Weights of a small GPT-style language model, trained from scratch on English Wikipedia: LayerNorm before each block.
Each number is 500 + 25 x the weight over its row's rms, rounded and kept within 0 to 999. Layers, rows and columns count from 0. Numbers have three digits each. The size before them is the row's rms in percent of the matrix's.

# layer 6 MLP down (transposed), 1792x448, rms 0.0887, rows 647-709, columns 224-335
093:478451493553521501519531502491450527481486480504541485477499551507537518509492491484481514512504509514529480471527488492508496506494523513522519476525454459510511520510515444489474534514477505508489469476523530463466508494492493481501456511516544525504463518537522503463517512502483482546488562479527479493546500430445502501480540524464
100:515473478526509490464465533527462475480535483530524510489461527499482510480481487450507451491544478487491469517457507483451421473490511527488518474499468493472471496508477518524512545531500540488484519527517517521470481551522481502497527536487474518460493495513478495484484490474523517479509481501507501493508488447520555455488486520496
109:527484492557528479475491456468477528476511480510517490508483496488537487466501483499523471493491514511484540513547514511508517484488489508495520495504509480518477467521518499542494547475504536508514495490549476488480541480531493534487468504476503500518528457482537513468535506476487490525492514505503503530522486508454532480491496487498
102:497511510506480500445547491503496492510458474496516550543501509484489456522494517523497484500485513534475517503464525473512513500519460523506471546509479511439485478481529478514517515490483486546510519528518502552512503507517514564518558473521556515523484500491517472540500524519520487498529508475497484518504468465488476496517537517515
100:551475482457484502543471508514475482520532508510498519432496522506516510521499545471495492473479498526475446478529469549479473505501521508499505465508480493493503494468484487511489495475456492484468559463493511485485488488498518451517515529490520533493493544525480487509535514493450529507483506462479449492515508475455493506528476453484
100:494473453559541544459468513518439505484507481464463547484521505476509518456495507469510476544521482544497504502477487508547473536491453511525530498535520502518572487450511472500501550504500536508496519510512475515477472494455479528458470443497462555485499509510495458524538520511495508495527536465470481494490523531537508476464509466528
101:491519508501488488483488529482517509517513493448521511495498491478528518503514492479540512528489439463498523537482478508497505476503545478481499491525476493484494490434475483520473513486502511494539485483505515500497457487467494514511451508454501483490515481511535482479486499526526512510453533447504454524519512489456503494536505536456
096:476506490497441470513481498531502480530506470480490510504499470461550522486512511497474517500523515465532492501486483499511491484531455489492505521543503517483507465484550511532529559481514506516519499507490495468536519516506535476480485481517474517556466510493473477459482515512517483494494504496518525516496525516507497506518542470568
115:452525483461503508504530529526483496507545523494487499538489531482462551495505518505505487474489538513540519475537569492536534496485512496536480473502486508477500455499482457513503502501509491479483461513548454508558484446530523465451499449481484539483479476480498487511476457469492563517473478484463517522436509502511525527490459488491
098:479488528493501484498513513489461508490496478547481501499534497513476481492485487482478491525490548483488532443525478500509511510527488507503495479543523468495500517497507468486495528475462493537522506511501480502491496464480471475483505541529508468501492520448489485522465525486487497479486479461487486504525508525489482457473519474511
093:501503501536502470517513534519505456471504505499485484467527498500514465508480522535457512508495462534520523490514484489479523509490433517501539538512529522518494510521501506485481481514480485531460499543514467523488461468496499535478496492520512500477491549574485483512519472494506515525509464480489529491527488487507534486497524510533
094:519505489496518500455462493526479483536452525513460501480479521513518493536528495474521509515512528511512529463471487509511462502443550487519455498489519540500472510479499481474505510517513484519536460503459505523541518532515500531493481520488519514556451531479516485504512536475425506482484480511420484486480509520500552538489479472469
106:484517515525524455525537512489482470471480537486534491533452441538490497488483511565537481497506517496542528526519468472532529508526521501497531502475513478532503503536481526504494483511467459520485503501506488482482480535499515493519497486541475503540493493538508493469461485526505507481532504474489484459486488511502475492495477530466
099:524512402499489521484501465517454517471540496509547512478467530478501508485477493487488533514482505454538510491497429529511529537475553533498513484496489500505515469468463507477496485481541510515479466493530533512469494514501488534524450507498489572525502531514473520497518439468487481521449536470515475469526482484520535505565519505492
097:503512509480511484528520527485498524492482462508491530500453538457514483515509486498527477485518481518480491506520488487460518542476463517515474532487510492524497513512495507507522469537500485524500483494493501516496513534529529538505506558514527488524481542511513496486483480462483468487518545504524493493502503498568513472508489511526
105:504528501502484471518514525479484524519471480479503531484491516505504549519473512545501556470514519473540510525490534470523518492524453518480521492459492495519499533498472513541536490519496468500468465507507489525528504506481456500480474521526441504480566537465542482477503478493482464528492520480483505468519518469492467473488466482494
103:544532487485464505460533510482463506494491474463463506471499489513517491510515473478483507528488508467468532489496523540494513458508512502517512531502496535548473520514533520518540537496465488473488529526541527524497503542526486492476466519476478467535517519536481519526467476517520510470461509501519528480488481481506504469544438502454
093:506512472467541510501519481469482477511484494512517509491467498474488457496537482509517522486516476488527479514477507485517516509449498479501481487451493505531515507508499474464531487520476524468474492506524455496535492530513498470529502516460521502537509473487502513512515467506512472510511443541518515500507503498504522463544487483540
101:525484502530496494493516513518468499506484483479507475551485543500493520513480479442498505467521524521489497504531512476487467529500463478531514507521504509517556535494519526491510499475510444464464457526484515476509504518513501550522503484508505546516500492524537492485494453515523513480470525486507454505513471533465482445484498474527
100:437518489501560552508484477519511495499486474482519534554488514527538445510481479502509485495467469536548477492528508513482486487514523515519519517483485528511490516514511533489478451463501496514536501528507505481481503529509446495508506486460501501540452497496527505468518527500491501497524481526479507492454465479479503518559518522491
107:511467468549540493533512504484538501522530531514470494495456498513519495482535490498530538468525494547488522541529476473516488506517462556450528519547516476527507482498468472496547529506536518511493539534484464517548483489499480507496518469503522519487425523487491484430521495492438509471483487499502496491494472494491546505466500474509
100:532524442525509487512494500534489557494530453455474523514458479506506443534505510518501500526458485464480547541528560483513524511516506511517493527473482490492514511539494481449558474492510487496513500470494463495508487471504508479507498477506527512498489521466506458521505491481503467500536521511531429532509515509502512492506429503483
096:516458498514540501463488505524500549521438492527532479532446510466518462458476513474517520505568474487494472512514503476484542501524448486504497506494471473504483514483498483501469525477527512515509547500498492508518507483507497507495442485531515480467473492448555525496537511506518470488500525497535522475497499492512519457533481541518
100:482536492536495514502488465469500466514465534490532523541475509544521503532509506531508499502515493483507488504479481481522510475476482531532514534541509488500508501482521530490521530450528494506532496507490541499516506527443507496478505543429520478522507502512502526506513512522518547500498519505487488507437549494507518504541481516460
115:495504489521503475502509527515495518523525538532497471446455520470453505471507496486509513526448522507487484535457490468530492477510496490496523522506480523523438460487461517500495499484459518527512511522507537500522527510500519504518518520521512527442542452507468504522526483463520500526484484464517537481500483514528514538511503471485
099:507519527464502480505540502545527529524502493478511490505492498529507541536470522485487486517480505481479501471523519520490520525515493563473481495525534533511492470505512514500529509513490537452544490498502536515498484487534531480510529505547514529512488494530538467524495505521463481524499482496485511494567539516548441485470457475550
101:476514529516530538507501471528515527494561526501502500533522521459520502499501514503519527493518497536490560531505521491478514498521532473443531523531492438460504495535499493487507478524483503506514502473471513509499493503536527552505537517511491524515564497459499500505456486491498500497498505538522540495551524519463517463483534513461
095:525506491466533469513486495527495521489440481486538475518441503444498479504505507505468492489502500528458461508525502466499487530518511534467515529505498471494508522478527520500481535458499506508491544476489493484484507546547503479477507480530535487485490547510518478523493515549500487469520480464467511491485527492503522445498504492507
100:484503517474466530482524500475484497562495512513505523492504523480509443473488512494538524502482492485538513520491496520500471525556514527519494528489478498501446455486515454494482526554503475491496529468513512497484471514501529509492517508537477502530532512475452453484539491494551480466497512482479480503509531543500549475479561506501
102:499488509548497526529511567480525542471536472473521505461478536465488482513512459489502531508466499482530513486520495532446539506512505501486510480501522449499524520457503515483508474436522473481499510516495510463503483511506502490464539497513503479534485495482458530522496499511488502479531517486510477530536507471504499534454542539490
097:484510493533473467550490509468500489506517462480461543519483451496472473497478515521501504492485542475460497529467509492460555512504459491501521492469473511540507512477521486512493485477501483508501510510469501495500501458504472489457468503486480483470484531493495532489516530475496458521488556526508524523536512518466472470512534457539
100:495511483535510475490527544483487497535543488471493481495518550494480509492501533499509482496503489519507454492543527541552507522527519528521519500519510505481506465512525503524517498544473509460521484486509480498538486509556524468463535526485493472508520465491503486472472512502464525493510521478481532471470510499523436486473475490490
089:509515481517563450506506493513492470497484478521494505465503479486506476462488497460484484523538530507507544478468496483485512523488493488477497441505504507443482518521530526482469480462477546469529486494484475482537485560478507462503511480557519489537508522535522484490533497476479506491589473518496506555492463487508549503522505535526
096:548509513470510514476482498514485471462521464446450537486536549485502487472476485522533506510463477507539518515549497538500525467511497508453487519499477455497503481558501548494506549518480500454468538525458490514505513481466547509489486463498466513502498504482507496502481511480497518504480493477485488500499505466506482526486516474486
093:488540509463443496475484470481485485502518470489541500465509511483508502478487499480457529501485511461512443499497481491518509519526483489482479473485463467498520499525516479514520511544489500501499471489494511508462549499465521500510519493508516493504539522504506505500507490481555488505480544487495504488469507532539518482510482463479
093:480518495490507491519504504495479525487507518483499580499491511534501490488550490491475460541452456532533454476499550469510543481510505522492506507481522507501510442476488488512490506560464512492531498494471500507513530505488481504480494526498502500473495509509523481469502531460502536567492510495511510513527518532494464480495497504523
097:523506502504469456486487496485484512461510488474516486478468487559495509503495524550541535469520512467513534503525483510510503539459556526474484484481496478460504507499545492489450448487496522459475500460512466485523490496508493481486479518486502510488493482507522523506505509478546543489464513508505490522514475517474469493522477490535
095:502501499507534471489485520517484513449508491467512536507489494501478542522468522497509466485486464526495437461568542496481520529491516540507497517489543494501527549490486508492512472528452522443481507557508496508517495482530485480482489516485487487491473509490546479517508514477460528518530513529534532481471531540525502510526509493485
093:486514486474541478472491487489519498497500503516485506496480518549469501490522455488495522550506481517510485551513532467515472557521522482445529524542472503496517540475513510531485481501476483522453494527507463537492498461480529520480511498471504503504541513489482500516528549555484525502516579523499498480484533486471481510499481514488
105:539512464537455490501460562479497540490486521470483506495474516490521489478500494475477509465504506472522483491522484489444508471510466532482536483540515504480465508484497486517477499486485458468497524470447455516498463553486546482458519523518519494453497490461494485514490494515520525543522492488496478498502478504533515472480488494532
123:474475479530472555490480450492485481523478529504548458478482510501488528514548486484482518513498509495499538453507533465493508461513470493522521486498518555542467526519493467461492499463499459458492527483507534492487510488514544469512550548473477547499527513529495485507537524467486486520518504509477502542502526487491518501491499505509
098:532470471501470475482517576512513472530548501486427523551492523492480488484498473490489533504472512485544512494499502490462564497510495536524504537483476496519526500430536502510526483552499505512470488557481507520488512465460494517500542482514485507529535482484492484515506487569495508494505540507525566539481499491524503520470483487529
096:517509505485549487499505480532485439472501475490504530528483506477498541494501491494518513505525483526511477491504484512475474461517505538513507480523466539521480513534488495521483459563542472511522512464486513489505543484546503500551479548491520504519535512493493495474537463503515466494534486523476473508541461510527530476494529481527
100:521559528508503498461512514472516519515476508510536508514506493582529515513498496492547479498501508509506487537555464485514475531537508509497507459486527489501504525482524472524548492518453557465515506511508524496497552512512480460464489501507534468477499474494550469495487546467462499488493504516477513494519509504511481490533484521551
106:467512513479511493501468518543494487471481482497460531545476502494501510455515458453494541469559509486498480483496462482518470481483487481565528495504498518482529531518493447533511489484512474451510499464491472495522510492514492506515465445495513469542510431512480498499473562508477488497537487478494490496438499540497520495531524525513
100:497496499526480513457512521536479524515446504466550476468573516511526543530480524475489514455496542531510506503487509535466510491522530509501522537522512504511483507485521454502523489483475545528509510490456489503452486499470540515498509458501552512488475494477507518482474469524546462504475479476537461487527502491486485530506509505507
092:490507492540514494571527526460524494491498532460518538469539529479507498532471527512496550471529487517515517503511491475534494534505531539538486532514458480498494522500495487524489491528490493496495522500517506514474509493543516522532499500481532506486487523456493473482498511519499490525482537488525487486500533536494526500545531486512
099:473456553533495518526514508505497476502498477491529488485467540508481508551559497515486528487472476526525506489524525492521455476536513557503515519496469500458479538490519488507484494535494511478486515489500548530478507533467544503456526509494515475464503515496529469519492513504449530513513494475499511418486508511504515503525514512487
109:498520500531502515500515455511520499529526490521476494480556449506486534477506470504483482492506558530490527509532505524481510506490524539545526509494492496531484498536475529534541519522569474534494493518497521501507526485497514532491525483482512506540470475521560474507511462440514502462492503531481532479488527536497539501463535511494
109:478524453479487477500552516503493563532507498497527516504515510481508487510463540478491507449537559528517500497537514510513491530464475521550498480469505502506484533496466500491519497563464518509506537463467492495481525497493530544526493520521516506485446490496538473478516510517544491530512531517490509440484517514498488450500498511539
092:481514489487442476469486495519483480479507510484490544506529529500506471543541496465495490515526517460521535440504493528509474520498534458520485480479503486511502504495503505525510487525507483444483505495477478493458502468504507513521496517489514476424501493456506488480455472557443511463512498466448498500496527470447521458490537517506
094:527483496541537504488456548545483535550488482520482506477486485504492507517491509509483469525519466502550540473515484542469497493492501461488479483461541533513464494463491505471469535524538497536506495493503490460489510496523517474458491528499522483490486495490462495516501475483503477527511489516538509508511458483538479490486488521487
096:480498511539442475501544497490505510490545493475444519489489489496493491495537473491501506481511495494511473529489511494500500529514499479532533518509472467469483528504479485534503510538534530489457489462529462510498510494463478534492490505517502488458451502513542501494509467487503503492504515520537551494448497484473481469483494504481
092:501482491477480481511530530518470500501529453530453521521482521482479463485486437494496476490474499502498513499466507512547523537495556492501458488456523498530519517502485529496485529523489478561506523509502518514498527491514539492528539509517519482462506493518521489465501490498471512539500538492459484507527461503502486503530486515460
098:514549496535544490501550528474517450473559516549527490494511544465527518443506486522474475467501463497467497470482490483487474488530513489498502466510505474485512521504491495471489486495453519536522525500481511511521500511559496479520526465477459506516490532513536534525469465467529536513505451523483509500471457512534524503459508504527
097:514451514516496494517499483502500521520513472481531473465509455503505498549500418511518515485525513471513524483446503509485521462511470483507502477507436543516531503495495483477517505505469464491480473507524489543529501505487541500523469513479522517523500552497512457464525499552484503458487511483486438474532523467442518498497528550467
098:487497505520497547529512537534462526534481492465516533475456516528467491518491488492495479490485512471563527560513528470506478539526467498522484470498509518426467519470481523499517505535503505528490547547452509571526497470528528490529549486482501478501493519513494533493502520558509522519468483514509470499524528524490501484519445545496
089:472540492498478533490481529518481484472479558492509519476486527482523485506503525544544483479520501463479505524530478498509536520479502499523521553494520524457491506476460510484512519544472495524539499439513506532495496482521435481527458515478487501498483444522539489493506475552478540510552464472476460532499502487492499522513559552466
095:515499480543555529494489521469482523486487505476525501519500493508450478501471472529481517521521535513505442465509485484489485504470491518495515437473541501508496491489509489520492498453492507510538494531499518484489488501501474506560481548519497480516521498493515501507494523515447489464533462498523508484520495490475460525531504541507
089:535503525463508488507493469549542511501505505483507501479497520492511539565468468527510491431516507497527520463455484490461525511507532517514495539519564502492523490486508467489485497510467495502502488519534494494515532453524528493478473484507595501504506553573501526448527504484480528502535510488474497499538477518558497521486504457507
108:533510493447527526479499492498496505496505543497529525534546540529500474517507501473489503496484448501474536474508562518533541532484514498537512527491521503477497498463492497467499479503484542483498554512505523531502514511523453486508534498493492525504505512484573523488497559518449519514517491478505496512501501496488450462476486496563
089:517492522485495491498478503491529468537519485541509479537524502524487518487471523504549522536516518492496469534546478504483461468506479519474471520493501538463543463553524522503511501473487513548451519494512514487530525491482480507532515490471521523489531515512518523498473502515485548494539483483497526485578474479480480518487556521512
108:522528446497510477538508556476520530496570514534484517489474483456544478495478521512510497512512495523504481498499514514507555501507527529461508506494524514497474476507496503500498529500480573534492523520519506472474490475505484522462504536530503490517482510445537473506492502482486497528499496493509519511466532524473524432544520493488
# layer 6 MLP up, 1792x448, rms 0.0875, rows 648-709, columns 224-335
101:477516527541485503522522434499463491455507513475535542497498467505509476502509467555522485517474507487502512511465528559498462476484537506517498507512530474480479523500461520520484500553522493493483528493542505512494476475461462522508532475546509529541510494486477493523486468499472467540473483468525455537504475502500480498516491492509
100:505509509464509515488494503485458505500536487449479520477471502483528498499490477490523507505508518493459527522522460505474511534488488503489464483508467460505533540482457486485489481505514460513564528486490500525510533475535471476555533489524514455488518515505424482515519508571510443485498498515495523512452521512529490481487495494512
101:480534520478499464498496485496494516498513468425524537494519533480526508522514496504522496467518505485474509536461538521481488500501513506499506507507509529463480489493446483520535502492469509484477532482476486530505469509505447487475500497550510501519519489468485486490494498535521516510484554517500494500530576511469477501487542460507
099:491518507495504483466486491512515494509505479547525485479492508513496491520469462512525495506475504533484502459517524523522493536466500472482482521486502479500463497469458568475477537485523501540454517518558541525517508529517510524509492465470498484510502503504502538453482571527526480465455467509482526470517479481509544525478464493486
091:531531463491509534518524523497520509440500503498532473481488524491512507468499515533502514476473485490470530479507546503452505484496480530506464516480497498450458547511472477490475475479514505448500510563475453443496517497512496519463511538463496478489482480538506520503545488544531471506510514537530530471473497481465515503529460541559
095:497508481493548481456491512520545475533489489469493466477446489503534437499513485486514502472468501512449462534477497520478529497512492453472451511519470504464476519475472487525518520518541488507493482454496502499487497494545503474519487495481454438466518519491524501527539503542482472461506483522539489504472514501519491496503487480504
090:468500511536532465520536500480519485450502566538512495526514525548467540465505472525495517509518489490508500546479548499517464495499515534486527500494529517481514471458475488532495476492512444494472446516467503485487488524519463505488494556458504509495527533482509490473460533510502486488516522511503521499495490470500493464514484501469
113:471517482465497537502553482438495486453541506548507529452533492507498466485455506499516448455481473536521513468507475481491506501499520478518526530518456480478537517511426501498479476508496550478481473511534485512508505488464543488523474508523476492549471531466484479500500507484498497513502480558494470486498440473507515515524460490498
097:524485500459489494511535507500450479500490484497497519496505528539535496505472495480540526509467495493518451510475482481515482470493467489480485493494492548522447531524507533518515466538498502459504493501538502473542505479468510531485481498500487487551516507480471523470519527530462468506387486484502480552550478485505519471510478490487
096:485465475529502508539497490466530467495498499512501534454546507499518530480491493492480531481520475471476490513532496506499510488507528513483467486451432532473454504477515485455501519486526534488471520523500501543511566465491491495504510521497468539486460522506490518549498458509536484530493479535523458510460494462491494510494495521503
093:464514509487513488504505484496466513454533465491479488486478448460533535486523507501489536494502518458487518463518512515514475504505512540525542478509500490506466494523518525507481497486503496525499505530525538520481520521483522535486548531489493491478508495496490471469511461509501527485490487475474478474522484508471525535507519478505
103:472487525525542489513500475449466518494501512495498533480515487521475519505465506481488503484446514497507541474496485449520476523480496454497510496523445484516526488467498531470469538467530450478465493540479505521516500512544499482497518504481514547515503500525524532510509469515494479526501493560504479434494521486470471476480515495501
100:477510482508483492474512490506537464444482536485469541544479439483500442527507515543526493497553517529541474505495516541506510490482495559504505520467476475479536439485441518525500486500464529428483531494502515501516490519469508560475534484468508500515488512484497572500508530476479483492478461481512459477480475503517528529510464493504
103:493524465518509491481456490476475500501530537459531485457509507482524504516509486508472526520549528550547506471504508526453484513524514468497507483485480537484457501501517477502499520496550505516521507465537519469480532491515501517495456471542486502466507484511512501481526492517526453529490487504501509484516511454484441485482516533502
104:492518502522517544499507481537497484457478537528509498490506534504518524524467491554488503499495488496508502441469484518477513472454487524506517469517536460473519504537492549495493509444477502515495517489513502547559492499521488496476485489474518506485483484501513496519463528476515508489537506463507509491485459474545470455469484482471
101:497475491514475489458523472520492479501518507535483500478542479506479505477498481522484478481541472496488499519537511517493482491476519499512494489500458514501523486461506473525507494516512490479506481502459478486515502495485505526510470501488510484511510487478532439532523539530515542475449510501514497470521499533524497524502534484535
088:453527505526534500491545475514481495489498488491510527498538531521514528500499449487451492509526550513516461484523491531508530509520482508548525520491511493509526500495480513478463487504497469560529522480498480529500528480525504522533531441469446477529500483473525423516485461535510467476509524523497488455503505457475513542476557480485
098:505482491494498477477538460478463500495465505485553478538495492537513449525485497532501508473515489471492519479508538482524477531497517556504509516531534491524511519508519526526485495528493519493523481491487477500493459499500547513484470492538500501521491515507492524514563529551502497487471492524513478463501490532454479529483486502477
102:521536451483484513461453494513506524540484502536510467479500515492491497475538499522508519517446433501449471513505513509508500560506481485510511501513520518458506551476478517504496503485518496490497515501514505521525509497528518500484500495538441442476467490487542530533512468508500504514503485496535485511495476467484495550456465527513
102:532471497522484463481478511458488514463500462489504488480477526487525518443545507555490510534460453483493525494528528483482509507504450559530506534519481491455486483493498501493518492514497494452479522528493506527514536502512492514452478525470464510525499550481503480523471499499487485543504533537480482511464497502465481515500507523503
108:494502460516450461527471484473548471467462536489518517498507485505458518481535515506468488519471535520480484513504504536532470475518497557478521509526519481542469480511517509464482480473523500462485474479500518456499515493546472504456508514506521532527498516539442502463535482455483579488477499521519533495527457506475462516482535487508
098:457512526472490534501481478496509515483530525486513472501488538492506497529530470526470524499525487514486523483524503505467538515489506522508492535483518523520519529447519493498477519468500507482481511498476483453483504487484500482533475487479483510518480524513506449489485481473499514526479497537496491465492514544500483515458483526492
099:514497483504527529515491491469473478503504449535472489471488518506505521482562520542467480494462510489501482487460545466475544501462502499503546510509528522513546538531535500468521520506489494498459487504530523483504539483505468508495521487478497491499528502493524509568470508544497487476505517507504471540557500535505535488489472460501
108:521530496515468495485487501512534496540499492522519504530499492492470527442523486485553489514461529499528510511505547465491471506479518554491519535497466509494484514503503488497506541550555489487459454526518505485515453527522496510489502482444485514499506504483518488506533519528490504562517492518478536504514532519514511472512477506501
098:511485513506500505539509458518497496535468505493500534508465468451481479503495516497526506500492497476492524542515491494503530504510488505487496500512457534471506492474543514542502487473521512490536476456527482473490572492535524501482481515497510515510461488515516463556492478479527442484485488518491534504434498486502495520503519505507
105:482563441481505533483520503514476504504506520527510506497507525510493494487443479538487471452547496489486505541520526506513461500500502487496465484488501478528499536486500552471465563467511531532552519495524491474466543513508497459518464449540513515494516484514483492469502524486485516517490519503495511478521463500521495507511537509469
094:497494471541500548522484513475521538487492500478454491477457512499515509514470564495516469478480473453525511497486481500531487441525535468476506530471514512502495554507470559545517471502493540482510507501487524510522520443529467520498525500470479506482505500521486546471508493501517552529510491461482512503503504539504490488538473483500
095:483483506480549499501515448488537533525489502481517467478528513518453529520548497464483504491480471529479476520491452508487516503478571488504512527489481476539505497508440503458461494505479519478506527545522523464536521493553499515530442514503503496523536485534457473492497517531473487519533520523514476490523452486524482522493522501529
094:506496488525521506474533483491500536484546503508477523486520547510498439531508523479487498538502483466497515518525495489511519545489498521525462470482511487551498478521511488505493500468556483467432508542524440501474466551517527510481495455528521494486503513487444541544485535499530515514535519525514504492506464534483523533527530454533
097:490540514518528531475512516517471479489489475513478494513529511532528518557539488525478545539470464495487487499502514523514457488517502491495493494508471540481449459458481519511508471471518514541507494523514518459533502523533525450521564504521497509487508487491550545505507523488506519502500458456521528497491534498564512550470504487459
111:584534534478477507484452512458486511551512500527509511519528471488470500532524451509517543483540517535487519545536523521510482515477534498510520530520519554499491513498513481502535507487526504504527490492490524526490446467492480501531500496487501460508531505503493503494481530510504451514516498505478521527529460466536492498474474467485
091:448495482508498491461501511504464508538505485477477508524494504515492530494558530506499530465466543516495478540461517486538495502503470491495492489481486539555510478492484511516456489559530522507490563515451493524457525511523473505508462473495503503483507480478488504518500459439526471511484514521511519468507497489518457496520495446474
087:466509493527473464476524487498517490533492517524486512535511500515444492491482558471499489468503519493490501453466489504522461487512517490511513514470498519547539485499519540463497524517567532497529521527502484501517484552495522478541531496500488488491480503517485492509547540545512490459509506480507515518485490531513553481542551544552
095:494472514535528483475502494485528495492540569488487493518481500556510466564522524516533440449509497543482511510536543527557487496493547521530487476527531485540506461479533501511541487498484496495502504511500501454512496497524493496506501469498513488470499492479479520501501518508499495475528493486483547487574496484506483493468505540532
092:519465501490506521544510495513502491534562506497507512463498515462500550496495455494516509501529509552488488519479542482531490526518467539502470503540473466522474529486536546500481501492481480483497477490547545483495515498494540501457498474518523517455488475534484518552466536497517469469555547465527557502484458531509508505518489489522
095:454509493486500560501499503527491504500504491506488535500561496496476474531515510497511444512546481533494481507493470499471447530500529518527503518502486490534485466489412514518494538485496543509505493506499517518525488485485533525581526489499496533504542525460482504464487503486498495511522538509507507482478514500529516516491517514528
096:471461507531462453483447497538486470517486499507500502449489517555516536515507500492519491462525533506498495510470468483482509475494498504470492501439491508509549450504482483489518474483472487506480526456482487445456500473501473468503471522473527444506466540502542527508487511524452491483447514497467543495512510464486481493502559510513
093:509525487521493539573509524443534498459516493470515468498535561473503519454480513526525501458510499488454492476488539492498499473474456516490518485497530536481463518479502481505492470491507536482492502500569541524516528499516530514489492482506502532467500491487492500512473512483528459480447474484517476541490499491541519494539489514512
104:490497478498520478477506513503504487503513516490538485490521544492472472506503515515484524496483484501527503480510531510436516483457501525494497523511510511470505501517488492514481471502482538463481532496509504484493496492504494517556547532520493476496460529564502533555489489534512494469488526519469505525489505468514452467498498508513
125:486484489489497482468510486481490448532512509498509479460458497501506460480524510498477555535488459491488454494524493549495499531448466516478498469488477518506488471457499503492498528529472524468472498473518503491443506495503521506528534554490469497485503497508522521531557516526508520502497519503502497518505522503526438491493464529520
096:482493481496495525517514442494501493503484504487510507493475499524475526471494450420538473443486506522446450461466539488511523477481516523549477480481503506487493486509496510541481567493452486494554521523504508459469487470505496521485499509476520505492545545478507508472489467508485498542494479469503424478486538478526537520502503520499
096:499494501510502526474548503487523534499498492527474507514527506506465491509532460465514479511494501500515555546465511551510478463510503547470513483479487497479486464472477502493498505459539548497448478519544469493483475511526509526508533496465445522488492503488470482484471534474498476499472488483489453561415505490467531505514478508484
096:508483510478541449508520497512497501531554499438493499491505476529503514495538491495462524522502529513530537470447532537497489491543485480497479506487477482509501460489483519502510449495494481539550540518488535495516496486490491503502512515486519513542505535515459525470506485527495520493515541483501475484509506478473493479541510477491
097:513475475529492502529519471478468469485538469451489510436506515490476496487515452491464505490502489528496493521509522543481493506518499551491528505498460493522539485490494498449523549466527537525459502511543525482501541505504505514561511514508489505525502459499490483512448488512453539490480525502502517480512501488486522464505524475535
096:497501499491516512520500435503536485511532519494528469532486454484497517478500497542521509522496478507522511481483579523453490527560496506469472518528517474483541483525495509524460503476466527464521538500538510489529513469498508441531483510488520515492495462504490496530460503487479506507475505484510506490457490510487527461473486513478
101:509493493525478531526478536484485448490522504511483488489471533482504486515510477473455459494463522496488505511493526486495501522494465479463474471451495509511507498539527496514520505517488508487484502488443476485482512521521485483465551471481501493521484526559550535515516516482512493488477500532504489521482494523483528508478487516518
113:514495499481447521533478511491535521527470476498508487535540449516511453490485519509482460479497528456490527502473513494505530495480472552468510477470554465542460545504541474506466491500459473538505513517513479512506547487492522481518510495502534511500470466481453505491522491497558501515473489498512484508486450523541474488500497518490
118:498470514476491532515506550507478459509508547483537482534495521496517490535472555491535518500510491511487487497489496499527477500518483463488479496530479497488486493480505494472474498473423509476525499504518459494519493522499525466504506516515511518439554546519457518523479551532496515536499508503526481513498491477491468494516501492500
137:570495472478462419493524530506482458428504507458524510517524471491482504468489477515518489548521475506485507524479476496523504491488481494496471470480512498500477500445482508484485492463458452481556515511498522469532507504511513512490544504502472518503485444505539493471519473487464505526492539496550453505512515514474484484510461508508
093:518448478507526516528477533459516493500491463546443504505511529529501495532507521492502505514495463503466507503495470495521517511548508519506492516492472507487469470518480535518498529446499468464503491484517499467553539520468466459491489514509531531528507492522538530504487573487497503486503501495515465470536457516486522496450492466534
092:490472524506499498479489440521497500476527518506505428531547477470528502505492463528492566497520522453466517484490524466495504549479478458488523507454480469493476504513472485495503476433464484514498506513492513515509525524504506446544490472520536471488483504484464502497510493518514474465483482553454489494488536540504530537497506477520
097:520497514516487503497503493501521519488469535519497510511523493499469517497471474503521556487490520494440491451511515499490505518511506499460438511491520456470491491486498497496528496501508475502474499502470488484503506477509427493508494511436511497520504481500539550497505495545517493462491517509464506489517492482511488474439509553493
094:509530517516455482496469492508490486497507489541507483475534468518493499529515511534492482481534513500482472501498472475474462506497478477518488538510520542492487501536500517477467459466517499472501509511482476492481513489524473471458482512487529538494540539504451529514528466474496535456449470493557508456484521496472531482465502511510
095:496464481531509508470544449530442486525519455473500503477498482464534523516487480516456487489498493499493440466484513530507464510503507504528509478494495532535496494478518500493462530494505519480545498519485455489482496493505545543523491485490481452506520509525487480479525502472521495486465484475511498521507549476477518528482553493534
096:527508488509519482489501471510472472501486517525506504512485487508503484512520488455520520522491462492484480520501454531517432513474482422483529502464515518514529475500535510460476529468503516511539459539513468479472499461495489543460498452502489505506487488462498539507505458480481528510501514491485522476524472514468509526448503477486
098:484497494487517501503521477485476514506513534492493471481566463504537475544552530472539544498462518562499473459506458515495494505512497539489473518495517520524505460539492501524499498495515552494489453520532537506515464481485504530472436484527477502521518502549477502524469474484491528463514529493517496498475508500495521497523524484469
102:536502509486474537485471501521543473501482477494517514508525542466490493506486506525502479507502464457493505522522474488529477493516520441501515468471480507497509505502502517487466505492504512464524486514502522492442517513510524491479509491468500490454516476496535547462471511500485435524509542496495497497481505485530562501469514493509
094:483549513518521507482510445537433529487506510505527518515509489462529470548486474540530484521471484497519457501493518492504476474514479514525450506497502503513509510477445487510496511463458470552492482488469557482506509462456497510495488508516477477517518476494502491522501477446472485540532529533533498496539501497461466507490519473500
091:516504498533483495528432506517475484468548535531510519533514513486512510474512486542478528516458527511470529492514521510526473457520498511494521481470502443487466495494505519500454457525519489544511476512493474532504527534483493466482529495493481489494500477514480508516548460475508519528530493523457519484509496503486545478446478542534
120:500511515427541485468506514478502522480525499498471482515506532484488492489480501458497460508471508488506475531494503504450527488506521493504477520496481516499526495494442472475468490491487502478519543518461496518500480485540475491479484510530462533512552496536500540526485487559494458530502499497513472500495536447508459503472478445553
093:474483495528488518487501516489477479480512521502490495528508520505532514498478474538483486540514513490511500519491462481485476505471496556543513482511485521525477459547516455466473541480502453485422503512474531503490509492472508529508469500447436461502510543455516535511532490512501496504487524475512514448539493523496484505495515472475
107:563539563480480510490515490504486496496518462489493512510521525481513511463481506484533460525474480480489472518520525528475483515483511498503539491453508537517488514498485477474543532515504452448453488511499485515468505483484517475473533537510501481524546459494498512462518530519531450470462505493476501512458521450514496484486507479474